From a checkpoint of a small transformer trained on Wikipedia: 32.9M parameters.
Each number is 200 + 30 x the weight over the matrix's rms, rounded and kept within 0 to 999. Layers, rows and columns count from 0.

# layer 3 attention output (transposed), 448x448, rms 0.0151, rows 382-383, columns 0-63
119,228,226,165,213,266,146,212,254,186,203,223,220,190,213,210,204,228,179,208,217,184,235,232,142,299,189,168,210,274,216,201,219,223,233,170,213,231,247,167,209,201,233,184,181,232,209,165,235,183,198,146,165,207,222,179,200,193,182,215,225,164,201,190
254,185,170,161,151,196,211,232,209,234,162,227,208,167,231,186,172,200,207,154,236,206,236,173,201,155,231,208,221,207,171,216,171,206,190,225,195,191,209,181,188,223,212,213,159,170,157,191,178,237,179,223,230,190,170,145,269,209,188,206,192,198,178,201
# layer 3 attention value, 448x448, rms 0.0155, rows 383, columns 0-63
179,206,191,166,177,187,158,181,142,172,189,236,259,219,188,230,226,218,198,239,158,239,228,228,231,171,174,173,200,194,233,267,164,188,226,170,204,220,216,217,214,186,161,249,232,227,216,202,273,186,208,205,168,236,205,184,136,182,231,214,189,205,203,180
# layer 3 attention query, 448x448, rms 0.0204, rows 384-436, columns 0-63
174,241,155,231,181,158,215,230,208,187,209,160,198,178,194,145,221,209,242,174,236,199,202,195,215,234,154,160,213,193,126,177,226,171,204,194,227,242,225,165,202,195,233,213,201,187,251,206,235,205,180,193,225,173,209,191,217,183,238,207,211,185,205,205
227,176,198,184,218,165,228,222,215,205,217,209,206,227,205,181,215,183,165,164,152,172,219,162,199,234,217,190,135,256,195,221,236,179,151,210,183,193,194,153,205,182,207,186,178,184,230,167,193,211,236,168,208,192,244,253,265,234,190,228,227,215,220,196
213,162,180,199,221,194,205,200,187,233,229,182,189,181,190,201,226,219,212,184,239,198,183,207,203,203,258,235,185,216,214,219,179,193,207,221,189,187,195,221,165,190,194,177,223,205,211,171,187,195,226,166,203,179,203,168,227,176,218,207,208,211,177,218
146,188,189,180,191,212,251,218,204,155,220,237,190,240,169,144,166,200,184,211,208,182,175,192,144,209,202,212,216,183,189,172,199,181,171,197,171,174,237,186,190,194,182,209,201,214,231,237,163,164,210,230,290,142,196,221,206,229,227,211,187,203,270,211
225,227,186,224,217,196,235,215,284,211,214,205,201,200,216,186,208,196,195,234,197,192,177,186,228,221,164,161,247,174,140,199,231,203,188,194,145,238,198,218,214,195,232,158,232,199,182,177,192,236,185,216,233,203,159,164,227,162,220,169,188,212,232,198
225,219,200,204,209,223,196,213,213,232,216,172,264,174,230,204,208,188,204,174,224,172,188,189,212,241,208,144,244,213,213,237,214,193,205,239,152,207,175,210,191,204,213,152,161,242,182,242,209,214,203,206,202,166,176,145,247,213,174,183,202,211,191,194
227,182,196,194,210,217,212,203,187,189,189,183,205,203,199,201,206,167,164,219,227,181,153,170,119,203,155,170,184,235,209,224,211,226,164,193,241,180,217,205,199,200,242,213,173,182,194,219,220,237,237,215,200,184,232,227,272,214,224,221,192,176,148,180
221,233,153,194,214,233,211,180,211,185,200,166,164,190,153,225,152,180,198,185,197,191,203,215,190,174,190,198,204,189,131,214,197,188,200,153,212,205,219,227,176,160,209,163,198,200,179,203,144,188,209,198,232,163,209,153,178,184,217,208,169,178,189,212
244,176,256,207,184,155,235,248,242,223,210,216,224,167,226,219,276,231,259,216,203,197,184,220,191,176,195,197,150,210,233,184,204,186,184,214,148,163,192,180,220,231,205,211,242,204,175,190,212,226,188,182,201,218,174,158,216,182,181,199,205,263,225,143
173,253,183,200,152,191,205,230,225,233,227,154,231,198,170,144,203,214,237,195,246,143,185,187,156,177,188,164,238,166,229,189,217,207,187,249,228,180,237,204,182,159,214,149,181,220,225,217,254,217,228,174,245,177,219,176,230,186,192,174,247,192,193,234
212,183,220,194,188,171,238,218,216,178,218,190,156,252,137,184,209,202,151,228,190,210,150,240,198,204,161,201,232,211,188,210,194,202,141,192,249,200,218,219,188,168,219,203,220,201,187,194,200,214,209,265,211,208,204,231,207,205,216,230,183,195,210,216
192,196,233,217,213,166,188,260,228,227,141,195,233,263,231,196,246,145,213,146,189,230,194,198,191,265,213,252,197,267,137,195,203,158,216,190,220,158,200,213,203,196,242,246,157,188,202,211,228,227,210,209,236,216,210,223,216,212,228,223,243,173,225,185
232,202,173,255,187,179,220,198,197,215,165,170,181,262,217,170,225,188,130,182,183,176,232,180,201,214,223,200,222,191,161,217,199,242,198,192,216,186,237,202,247,221,211,132,211,184,211,136,216,219,187,210,168,221,211,212,194,214,159,217,224,180,227,214
176,215,203,178,155,225,184,256,236,145,255,226,193,167,209,210,192,233,214,261,209,209,128,192,195,166,183,234,224,179,235,174,230,191,252,148,204,217,185,235,155,187,176,189,224,217,161,199,175,213,207,201,207,240,155,159,183,178,224,161,191,232,196,193
220,211,178,227,198,206,222,220,198,227,248,156,197,209,206,195,176,207,226,209,229,208,195,211,199,221,167,181,224,224,175,193,188,206,193,192,215,223,238,201,165,160,232,189,200,205,176,201,166,226,199,213,234,235,186,172,204,177,206,212,203,204,211,217
231,184,212,188,213,199,213,238,205,195,208,194,179,235,190,196,255,211,158,229,227,199,197,187,186,190,186,194,189,212,206,197,216,219,191,164,211,209,211,257,187,206,247,188,171,178,183,185,206,223,222,193,182,230,191,208,248,191,210,212,228,200,184,220
190,212,170,177,184,229,120,214,241,169,253,180,212,175,181,172,208,203,206,132,217,201,222,200,233,167,195,204,187,247,195,223,238,213,190,209,224,247,208,187,191,163,211,140,243,201,184,225,139,162,178,268,137,239,178,181,163,145,236,192,167,166,204,234
212,232,209,227,221,213,247,223,175,244,226,250,201,240,166,222,145,201,172,202,222,201,190,194,159,178,184,172,257,204,244,153,155,234,187,212,186,164,169,227,189,220,248,200,164,135,214,251,214,236,133,204,252,143,200,130,156,175,238,207,206,208,196,217
176,197,188,174,234,243,204,150,199,217,176,203,201,228,194,192,202,198,196,205,146,223,273,276,223,245,263,255,197,220,243,233,204,201,206,208,142,224,192,257,169,221,210,238,217,183,185,172,206,186,170,205,179,192,167,231,213,207,231,163,174,167,146,141
216,199,207,203,170,219,174,199,188,137,219,210,174,224,167,176,245,221,221,191,200,236,194,208,156,197,193,208,190,269,235,180,221,220,258,197,187,165,255,180,260,195,199,168,166,197,233,194,183,205,191,184,194,177,145,207,119,211,187,257,232,219,182,183
252,184,224,191,214,201,182,233,227,200,213,228,214,191,216,199,222,202,224,174,207,219,186,204,208,209,212,176,221,218,140,193,225,190,192,172,207,204,177,168,186,193,208,205,170,173,221,232,204,224,185,184,222,235,183,170,221,205,210,208,237,225,210,193
212,212,223,140,206,224,175,193,224,202,192,159,163,159,173,184,195,178,148,240,234,184,206,202,182,176,201,182,218,163,223,205,260,190,185,206,243,197,190,198,181,174,195,224,210,231,205,213,227,196,223,248,195,195,197,228,240,193,199,162,213,167,191,214
197,204,191,199,166,219,163,222,204,154,197,177,167,217,188,187,204,208,232,215,224,199,173,192,164,193,136,232,168,245,227,193,193,245,186,218,252,176,212,192,228,153,261,181,187,171,200,179,213,214,240,164,198,154,206,194,222,244,161,234,228,195,199,241
190,201,180,213,201,168,217,238,211,202,205,209,181,198,185,153,199,232,167,161,230,186,184,188,225,192,193,164,221,227,185,220,222,203,195,201,195,216,181,178,197,174,184,179,206,175,219,190,229,237,194,194,198,234,223,191,189,176,201,213,237,228,199,219
121,210,190,270,233,167,205,193,218,209,234,224,215,158,237,208,171,255,247,170,172,221,227,186,217,181,212,179,205,192,178,211,196,208,186,214,208,218,210,207,202,197,164,167,246,215,209,197,194,199,139,179,253,172,172,156,143,146,168,209,199,219,198,220
228,208,203,191,175,188,221,223,202,183,222,166,195,219,177,238,198,222,202,216,139,245,202,245,286,197,205,266,219,201,146,214,209,225,234,146,184,200,138,289,209,203,166,220,205,186,152,193,154,218,182,221,231,215,148,190,159,188,217,178,209,274,217,188
192,177,206,186,201,240,191,177,170,202,193,197,185,166,225,201,191,168,75,268,192,166,169,171,222,236,164,200,199,220,204,196,173,214,193,175,200,249,211,181,157,230,224,231,169,211,174,233,171,222,225,252,135,255,231,228,242,173,208,182,152,208,189,196
224,239,191,160,205,240,236,186,212,141,204,204,171,219,195,200,196,228,209,236,183,213,214,223,145,194,161,152,166,134,213,227,185,223,175,206,189,234,225,165,237,182,214,209,207,174,200,207,203,181,183,192,222,180,210,192,172,239,176,196,181,186,194,205
194,201,218,162,171,210,189,231,193,194,247,179,185,220,185,181,227,195,178,208,220,211,179,192,207,172,190,219,202,224,217,204,221,243,215,152,238,211,212,227,183,196,179,180,218,186,174,184,169,194,255,172,148,226,212,226,238,181,211,209,223,224,186,227
157,173,207,149,178,214,154,136,196,153,191,250,182,226,176,203,93,181,156,254,206,218,189,218,202,220,231,212,230,191,216,172,184,212,212,185,238,196,197,170,210,215,166,199,175,197,191,228,193,188,224,168,118,202,167,220,182,251,171,191,172,222,244,167
210,215,188,238,187,208,172,198,233,240,201,178,278,193,239,202,218,217,233,137,207,193,221,160,254,204,228,182,220,221,202,223,196,208,252,220,192,197,218,236,248,197,219,156,149,197,171,222,221,223,193,217,191,187,157,165,190,168,212,146,247,247,200,182
178,197,195,181,236,161,201,197,209,215,241,235,172,224,207,201,182,132,180,194,182,195,162,221,249,288,141,176,199,245,249,222,171,178,196,167,216,228,206,155,217,225,163,239,164,216,241,213,241,188,231,153,151,183,249,229,296,238,153,177,210,183,267,188
217,187,183,180,210,156,201,185,200,194,212,234,216,212,168,221,187,201,218,154,197,195,254,214,214,210,273,180,199,205,227,242,171,231,227,216,194,201,145,195,228,219,182,210,198,201,217,214,198,210,144,222,175,144,183,179,159,163,258,192,210,244,203,150
213,234,179,199,209,204,196,154,168,234,177,180,252,191,229,202,147,219,202,126,177,216,251,185,232,218,246,232,217,202,166,199,155,219,227,209,203,209,229,214,221,217,212,172,176,208,167,170,220,210,151,231,196,228,212,200,127,172,211,183,185,211,195,193
198,224,170,189,171,153,182,219,193,190,218,238,138,216,192,243,199,216,230,217,231,215,193,205,223,170,174,240,214,150,224,155,231,239,156,211,204,178,184,152,220,229,195,225,237,203,199,181,202,209,220,192,183,196,201,204,193,180,200,203,208,194,223,170
195,189,183,178,224,212,216,180,240,215,212,184,195,193,192,162,172,142,165,205,140,183,232,190,152,223,190,204,214,174,184,225,159,164,161,228,185,205,232,217,153,211,200,157,188,226,197,188,219,144,209,275,254,196,237,241,157,219,187,198,210,177,173,203
212,162,177,179,201,187,205,187,182,226,191,176,184,217,199,258,241,166,198,221,204,219,199,251,225,190,216,234,202,235,207,191,146,181,199,225,194,171,203,190,173,203,192,186,191,202,184,176,189,205,241,197,229,176,184,233,227,180,210,207,193,212,220,182
174,194,229,168,149,184,243,209,222,156,177,258,172,188,179,263,232,257,273,221,216,211,217,205,203,182,142,211,218,206,243,181,173,224,168,195,226,188,238,205,259,172,193,239,225,179,239,204,180,193,221,140,193,167,217,227,177,197,213,268,194,183,200,253
172,205,211,196,199,220,160,214,190,186,175,220,215,206,206,210,186,221,251,157,203,190,210,225,212,206,235,208,221,198,222,172,184,173,231,251,206,184,159,174,171,185,151,248,177,227,236,205,221,175,158,204,196,173,215,168,166,188,240,195,150,233,217,198
247,207,188,170,185,206,222,194,215,179,198,234,187,191,174,227,190,182,199,190,185,214,200,229,197,226,234,264,227,217,186,187,179,202,181,211,156,185,216,250,163,204,203,175,203,179,174,203,182,221,155,236,236,206,191,178,138,186,196,181,174,235,195,182
264,194,170,259,152,185,185,181,227,186,198,139,252,193,238,180,195,180,284,184,141,208,168,192,172,233,184,281,219,238,167,187,212,224,303,193,227,208,169,217,241,196,216,206,220,169,203,161,136,222,218,204,216,235,193,205,127,187,164,184,214,249,193,212
217,234,189,209,206,205,222,234,192,141,223,236,172,194,192,235,190,218,143,191,179,220,193,244,248,198,188,185,213,214,186,180,177,213,190,166,174,215,172,201,175,205,152,212,225,205,216,204,166,208,107,202,208,232,178,199,160,198,155,210,167,223,247,178
197,211,225,159,111,218,153,263,219,170,182,216,255,238,155,188,223,200,272,188,181,232,176,229,178,175,227,242,195,211,277,177,186,216,245,184,204,145,187,217,165,158,195,256,183,203,210,263,155,174,253,198,194,223,213,170,222,230,228,215,189,211,236,198
119,203,162,212,213,201,183,187,211,232,195,201,213,235,193,219,120,234,179,200,189,194,207,230,212,230,229,250,201,182,193,208,192,216,226,199,196,178,208,216,235,257,177,193,184,201,211,211,196,209,176,178,198,116,182,155,195,179,228,206,195,188,208,172
173,210,200,216,176,187,212,179,205,198,229,200,223,176,208,188,184,222,264,205,183,190,212,212,215,219,226,247,280,226,196,219,222,212,246,195,199,202,170,242,184,214,183,136,227,196,207,198,202,233,179,159,229,221,160,158,164,225,203,175,209,264,251,205
198,186,194,192,170,228,147,188,191,164,220,215,212,207,191,228,176,226,245,185,196,205,191,192,233,201,256,235,182,199,219,174,218,209,267,184,183,188,177,207,199,222,168,181,200,207,205,216,187,183,180,183,150,213,172,184,165,193,186,176,172,234,185,176
207,182,230,235,234,159,259,225,164,209,254,175,141,210,168,201,233,213,215,249,184,171,164,225,197,169,154,163,140,205,253,189,174,171,163,224,224,157,283,175,251,187,264,244,193,184,194,172,196,192,256,189,190,144,216,169,203,200,192,248,194,184,183,210
180,174,249,213,234,186,225,197,197,256,178,160,214,204,170,223,186,198,212,197,207,180,204,194,185,223,210,135,203,232,214,205,165,178,161,237,237,207,233,191,179,202,222,177,168,200,169,134,228,214,280,201,262,159,202,243,187,219,182,235,240,199,161,246
262,160,209,120,173,214,165,202,174,195,216,140,208,208,185,186,177,194,180,186,194,198,128,156,204,188,203,230,164,265,222,191,220,241,219,187,270,172,207,197,222,174,196,177,166,195,167,169,228,186,303,222,147,181,240,250,205,248,216,183,209,195,199,226
219,191,225,94,238,230,243,151,139,200,174,257,140,230,148,238,175,224,223,196,237,217,229,227,202,241,206,205,217,283,224,207,228,213,155,229,191,200,157,165,208,226,224,212,154,195,234,197,252,209,251,128,217,168,201,225,175,238,187,231,194,188,227,186
231,245,169,192,148,214,216,216,242,152,174,203,220,190,157,220,188,157,245,171,197,220,261,222,190,233,166,213,200,218,203,248,188,209,160,197,168,214,222,233,213,153,217,187,246,182,189,190,192,224,136,200,244,113,191,186,152,200,187,198,230,201,194,178
143,188,176,218,199,179,276,258,218,206,191,210,141,204,245,203,217,223,182,236,252,199,223,172,220,184,145,180,236,149,172,212,233,188,178,199,172,220,176,208,207,209,200,168,287,195,216,114,238,196,174,178,241,213,205,212,201,179,211,218,187,177,230,159
207,199,231,215,233,218,235,150,186,238,170,213,263,170,229,236,189,174,224,202,153,192,253,185,179,202,197,188,164,175,203,203,182,178,189,221,162,204,266,189,267,223,257,238,210,181,207,203,211,180,221,193,204,184,179,214,203,228,195,203,206,169,166,160
# layer 3 attention key, 448x448, rms 0.0186, rows 384-436, columns 0-63
183,227,145,217,217,248,167,226,199,235,205,209,219,151,201,231,211,230,215,195,214,249,217,240,203,216,168,200,230,194,148,225,192,196,205,198,177,261,200,148,233,185,205,234,207,148,212,208,212,182,197,217,207,195,204,186,162,158,167,169,258,226,217,162
219,195,180,218,201,221,192,235,204,184,199,219,237,192,215,205,223,199,218,213,214,102,201,161,206,202,185,215,181,197,216,178,249,240,187,203,177,176,173,192,231,160,183,216,179,160,196,206,242,189,226,134,201,202,221,209,211,200,205,156,158,279,193,172
242,180,189,198,189,230,202,231,165,185,172,183,176,216,203,192,189,195,278,212,213,166,216,189,204,208,197,189,183,186,227,155,224,209,211,206,213,169,213,210,165,168,208,223,211,214,188,214,177,215,157,172,190,221,207,243,235,206,174,188,183,227,174,237
243,208,194,221,233,242,189,203,140,192,203,159,161,234,261,217,223,188,294,243,223,167,216,167,170,190,214,227,163,195,236,170,189,246,174,197,175,236,192,200,192,159,227,247,225,219,184,205,235,182,229,175,190,239,213,179,259,186,195,199,238,208,232,214
172,230,156,203,193,228,208,246,186,225,222,194,226,177,190,209,203,192,217,176,189,234,193,188,234,176,188,233,241,156,162,241,209,221,201,185,201,283,163,199,169,146,162,212,249,179,183,174,185,214,159,222,213,144,189,164,166,204,170,172,205,202,199,194
216,189,223,232,200,174,177,260,170,205,231,209,213,167,140,206,227,169,192,195,229,171,164,142,222,191,233,167,225,165,168,184,270,234,227,128,207,185,169,203,241,181,172,285,215,134,219,217,205,228,157,200,215,232,175,172,173,211,191,149,141,263,170,178
181,188,184,203,242,210,184,185,184,210,211,211,218,224,191,227,198,207,161,240,245,226,172,200,195,207,192,205,211,203,199,220,183,215,203,195,182,215,199,198,188,185,179,216,213,151,209,152,209,186,237,181,204,217,202,201,184,189,186,209,200,229,188,170
204,171,143,202,169,220,225,207,210,229,211,185,231,213,218,211,178,209,234,225,241,232,219,223,237,192,207,159,182,195,193,192,202,200,197,224,227,213,185,159,181,163,195,233,159,155,203,150,194,211,195,239,203,216,251,189,181,193,178,230,236,206,239,223
167,200,242,232,231,161,228,172,223,157,179,223,258,165,197,186,211,212,190,117,187,132,171,161,232,230,186,239,268,202,202,240,218,184,162,188,177,156,173,275,165,222,205,195,221,227,139,239,214,210,183,225,169,200,223,190,206,171,226,195,151,205,165,213
196,179,173,175,240,227,170,286,168,172,217,178,189,217,211,220,212,213,233,181,208,149,212,159,209,201,193,165,191,196,214,223,262,217,240,218,211,161,150,252,238,181,213,250,214,151,167,193,214,200,212,247,214,231,198,173,187,196,176,216,194,251,198,179
218,273,169,222,183,221,218,167,173,268,188,199,205,185,248,254,187,232,235,200,207,216,202,208,173,189,193,212,209,197,199,235,144,218,178,255,184,261,215,188,213,192,170,184,193,162,221,217,210,183,181,203,221,196,194,186,223,174,203,210,266,222,225,199
202,241,144,191,207,150,196,174,198,219,232,222,252,172,172,185,194,231,120,158,205,192,210,188,207,192,177,205,245,230,164,250,180,209,211,161,164,206,224,134,250,173,185,195,216,155,209,195,219,229,177,172,241,211,224,200,207,178,194,161,212,258,191,173
178,251,157,207,213,205,188,235,212,221,237,161,255,172,191,213,223,241,132,137,213,139,228,210,198,170,145,213,198,208,195,242,212,206,208,199,219,178,176,161,202,185,174,158,206,199,182,210,213,209,168,206,245,211,235,225,167,200,271,233,208,261,202,177
196,184,204,188,170,185,224,211,158,194,186,190,190,210,229,241,205,116,211,245,182,227,160,236,239,239,204,186,171,197,189,183,206,184,240,204,206,190,154,258,194,213,241,231,195,176,204,251,204,228,159,233,221,177,158,182,154,209,146,154,195,172,176,221
218,226,189,201,211,186,188,247,202,209,221,191,225,180,164,214,216,191,209,201,228,173,188,208,224,208,212,195,197,175,145,230,208,204,225,208,222,208,168,175,189,195,144,215,207,158,199,194,190,213,150,242,192,187,177,185,176,174,141,141,235,230,211,187
200,187,202,231,220,161,203,198,183,199,237,205,221,184,198,252,206,191,190,213,175,187,161,198,201,210,192,231,220,182,186,215,182,177,216,192,184,226,172,186,210,193,160,219,208,151,205,191,203,193,187,169,201,210,196,198,153,185,162,168,218,252,160,164
219,188,219,295,162,246,188,259,198,219,183,166,154,195,217,196,181,214,211,247,174,210,178,239,240,242,206,199,141,199,200,193,170,166,214,246,223,170,206,208,214,191,213,215,175,166,205,196,251,190,199,212,192,184,213,171,169,210,133,230,241,239,218,209
222,211,204,175,214,196,179,197,147,154,184,214,153,159,187,191,195,184,203,197,179,162,180,178,170,176,178,173,206,172,206,186,203,176,221,158,170,229,216,231,174,167,189,177,258,247,194,197,197,186,206,217,188,211,186,216,198,206,151,281,210,232,249,210
243,199,234,204,166,190,234,204,209,221,174,192,204,220,274,186,218,279,212,195,142,190,252,242,174,167,181,229,180,194,220,190,159,195,147,220,179,175,241,166,225,185,232,149,232,217,260,163,191,180,190,186,209,185,226,209,271,211,206,248,224,164,161,222
229,193,237,229,217,163,217,219,230,213,167,200,223,200,219,186,219,247,251,203,199,200,210,158,200,240,192,239,182,234,195,187,183,141,236,215,216,153,207,214,186,206,238,128,159,188,178,181,227,212,198,198,183,262,188,190,211,164,160,231,165,162,259,210
179,226,177,219,198,162,203,252,216,173,212,235,226,178,191,227,222,201,194,205,201,176,188,187,217,226,181,226,223,187,147,205,227,143,226,190,220,226,168,172,209,218,185,235,238,181,181,214,212,218,191,198,216,234,214,166,169,172,150,157,214,221,198,197
177,195,217,233,230,184,214,208,164,188,216,206,198,245,204,231,229,179,189,215,210,245,180,186,187,208,201,199,187,198,198,206,231,181,209,204,194,198,190,203,227,244,180,204,174,172,232,192,220,198,211,240,236,210,216,190,218,205,190,173,242,216,193,200
200,181,213,155,212,168,176,252,190,234,242,161,187,210,207,218,202,243,184,211,181,190,188,192,240,182,199,206,193,205,195,236,211,199,172,215,223,175,208,127,206,189,185,207,186,147,200,178,235,187,225,174,177,190,186,212,178,186,120,175,198,224,222,172
199,193,161,229,215,204,181,209,199,194,211,197,195,173,214,254,205,183,208,210,202,172,164,214,229,233,177,219,205,184,189,202,217,178,241,217,220,198,201,192,221,192,187,228,194,149,192,204,220,208,182,171,190,199,220,176,154,181,161,165,229,262,206,187
198,177,186,176,172,227,196,201,148,181,134,194,146,147,172,172,175,215,236,197,213,189,197,253,233,208,230,190,189,187,211,156,185,203,217,208,198,183,190,212,188,191,221,197,228,193,202,208,178,201,177,187,133,196,211,208,156,221,179,207,224,207,192,182
212,239,156,195,206,137,209,182,161,209,242,218,235,195,186,254,181,222,203,186,183,222,209,216,196,198,179,212,199,190,165,200,186,173,234,195,214,214,184,134,248,195,159,183,179,164,229,184,140,202,149,187,206,193,168,181,213,197,152,175,209,177,183,216
212,214,195,219,196,215,201,154,195,218,198,208,180,212,201,224,193,138,180,236,177,220,195,216,183,205,243,178,174,212,206,240,147,219,193,221,174,204,215,239,189,237,175,196,179,159,194,193,197,183,214,177,185,198,160,198,223,207,191,156,257,215,195,171
200,139,204,146,194,189,233,220,223,191,193,167,196,228,216,184,173,225,241,213,200,164,226,165,199,191,192,205,186,184,232,184,228,216,189,238,167,183,208,201,151,177,231,179,180,264,184,235,198,197,235,219,177,194,159,205,203,213,213,227,200,191,240,208
210,183,205,211,181,208,216,171,175,216,226,201,215,198,197,250,196,178,223,240,183,184,195,198,221,217,189,219,205,184,208,200,197,185,211,210,215,196,193,197,210,199,177,201,181,152,211,215,205,197,157,168,202,202,199,189,186,200,161,183,224,264,181,167
222,215,246,181,222,227,221,152,193,204,175,212,194,225,217,258,245,191,265,212,184,273,186,203,197,179,189,272,155,183,201,156,179,210,182,179,196,198,214,185,186,276,211,143,199,228,185,173,191,220,231,175,208,198,186,208,194,187,206,178,177,160,219,211
183,199,186,211,223,181,191,213,198,168,262,169,216,173,156,202,195,202,157,187,207,246,202,248,251,169,191,195,217,211,140,212,193,182,212,173,226,175,140,201,168,184,164,210,224,194,201,166,188,232,223,240,202,204,204,186,133,174,135,210,162,187,133,188
249,202,199,184,214,254,242,196,166,233,210,232,262,223,199,233,247,247,255,189,171,165,213,206,197,157,209,186,162,217,172,224,195,260,183,228,162,224,215,210,214,223,191,244,210,155,174,190,186,179,209,140,204,188,198,195,211,191,246,169,186,239,198,190
226,185,161,238,205,218,195,138,217,169,197,173,147,196,209,195,201,196,216,181,193,202,215,226,198,239,192,231,186,184,179,185,169,159,211,205,219,211,206,174,203,211,209,223,193,203,199,209,158,174,229,221,203,228,210,242,222,203,156,261,170,184,225,238
213,204,195,191,185,186,184,196,234,170,216,173,168,213,179,169,174,225,154,213,245,187,210,218,176,186,180,140,204,212,226,201,184,215,194,208,189,182,211,177,196,191,202,182,190,236,205,166,198,216,216,227,175,194,237,236,158,190,242,259,152,186,209,212
218,157,188,168,235,222,176,166,180,203,186,216,166,229,212,215,189,174,203,165,178,246,157,167,172,242,197,250,179,200,176,249,184,214,201,178,182,239,201,171,236,226,193,195,189,229,204,191,190,187,225,183,176,140,215,203,224,219,194,193,157,160,228,201
218,184,177,194,181,225,218,219,168,200,207,198,186,225,230,194,245,215,225,225,208,175,251,207,161,149,211,160,184,175,217,170,216,239,165,247,145,201,179,206,162,152,225,202,236,176,215,214,218,196,231,199,211,232,234,222,233,193,221,223,218,197,231,206
241,230,207,189,184,224,202,161,218,214,224,196,176,224,221,170,222,233,211,168,187,165,221,184,200,157,183,186,194,218,241,198,183,239,185,217,174,191,224,201,189,202,187,150,202,217,201,161,178,214,171,162,182,166,229,244,245,216,216,234,194,183,214,228
176,194,268,206,215,224,195,183,237,175,125,182,187,273,202,204,154,218,259,189,159,218,159,181,208,222,254,214,205,212,287,190,183,221,170,271,201,224,255,241,192,195,256,165,199,277,174,234,183,197,156,184,161,132,172,217,249,208,224,274,176,164,244,165
230,214,233,167,189,208,209,194,234,166,183,205,192,208,216,135,178,199,195,179,197,183,226,159,183,202,196,187,206,219,220,190,224,200,192,181,214,195,214,212,210,186,241,194,183,240,212,216,166,208,195,207,196,211,215,187,232,234,230,235,183,178,236,238
250,210,163,220,185,221,219,172,213,182,214,179,196,194,238,203,190,239,179,189,172,222,175,165,149,171,192,199,179,189,170,195,168,218,210,219,210,227,226,167,201,208,205,225,193,216,187,167,197,186,178,248,218,205,216,216,217,193,193,230,188,137,240,234
167,265,144,190,242,209,212,229,182,235,221,181,261,202,139,189,263,194,176,226,229,218,223,175,226,167,155,213,241,227,114,209,178,203,193,225,203,226,118,183,229,190,128,196,248,187,175,235,143,219,194,215,231,210,225,206,180,143,176,175,184,173,192,179
235,206,203,262,199,233,252,162,218,204,202,211,177,162,222,201,216,204,232,199,216,250,186,170,177,204,206,214,165,201,102,180,174,191,209,214,202,226,196,198,203,240,218,145,180,154,215,222,199,188,160,254,199,157,171,152,238,189,173,176,196,220,247,213
219,242,276,205,240,149,185,239,212,179,187,230,220,246,212,201,200,202,168,204,153,194,199,188,244,196,209,205,212,199,191,177,180,154,208,190,213,156,179,226,223,147,210,156,226,176,187,245,179,225,135,183,174,224,150,196,209,173,143,174,193,181,192,224
169,184,194,121,210,171,189,217,127,205,188,194,183,159,209,198,226,207,220,163,168,248,215,234,191,228,153,212,177,207,168,177,187,186,246,164,193,194,195,192,202,200,193,160,257,206,208,193,198,176,244,217,193,201,175,240,194,197,158,226,189,158,197,206
190,222,187,217,190,205,216,232,203,193,188,167,229,191,169,225,218,224,280,176,213,187,184,199,255,165,170,207,211,162,193,138,206,219,269,193,211,148,184,218,197,181,213,233,220,208,149,224,128,245,144,207,185,222,273,189,179,200,208,201,197,207,180,206
212,223,243,235,223,195,195,191,216,190,201,190,204,212,183,183,226,209,204,206,186,214,199,192,213,160,218,206,194,195,183,157,199,181,206,211,226,150,196,204,188,239,217,203,175,243,197,209,194,211,217,275,203,191,188,182,196,201,207,213,149,144,220,230
202,163,215,193,193,217,212,172,188,240,175,215,218,223,243,198,167,224,240,171,233,221,227,189,197,199,191,178,256,206,209,197,174,233,170,245,193,237,221,207,186,208,187,185,136,174,168,175,253,190,239,218,181,190,211,257,234,172,249,190,219,203,209,156
207,206,175,199,219,189,205,168,206,167,228,195,169,188,176,214,169,224,138,188,203,197,200,175,185,147,204,106,227,247,193,261,217,240,157,248,212,227,238,151,228,200,168,215,230,187,175,173,248,184,158,215,236,162,247,207,181,177,187,234,200,236,239,148
175,262,194,220,233,186,203,156,156,203,265,153,201,246,175,216,225,168,184,301,241,213,186,220,197,159,179,154,188,222,233,192,164,192,157,270,220,193,220,163,246,210,201,213,178,195,197,188,190,203,224,218,237,203,174,194,227,201,173,230,204,158,205,186
253,139,212,191,207,176,205,228,229,142,179,252,175,238,179,248,187,258,267,243,124,191,206,184,154,150,178,189,217,198,218,168,209,215,163,244,146,204,264,108,224,202,254,186,182,185,228,128,220,194,197,169,187,219,218,215,224,151,228,231,190,188,210,192
184,176,165,221,218,190,198,258,242,212,233,175,220,212,208,216,195,242,192,219,213,239,182,217,225,189,223,220,206,213,162,214,199,223,162,239,223,217,202,166,239,196,221,222,205,198,206,161,209,167,227,204,210,218,218,207,150,176,145,239,192,161,227,192
203,211,166,216,188,218,195,178,208,204,175,203,196,203,206,213,217,198,250,147,209,198,204,202,189,228,221,278,183,172,251,247,222,242,152,159,191,224,233,259,199,203,225,243,225,239,224,230,205,198,166,184,202,151,239,150,209,254,240,192,200,234,198,217
179,161,221,172,234,176,196,226,223,194,171,186,194,205,171,167,183,212,165,178,205,229,217,206,186,181,213,212,236,227,221,206,180,246,208,163,195,166,196,192,168,217,201,157,225,248,171,215,227,188,231,232,196,187,194,228,189,190,241,189,183,151,152,201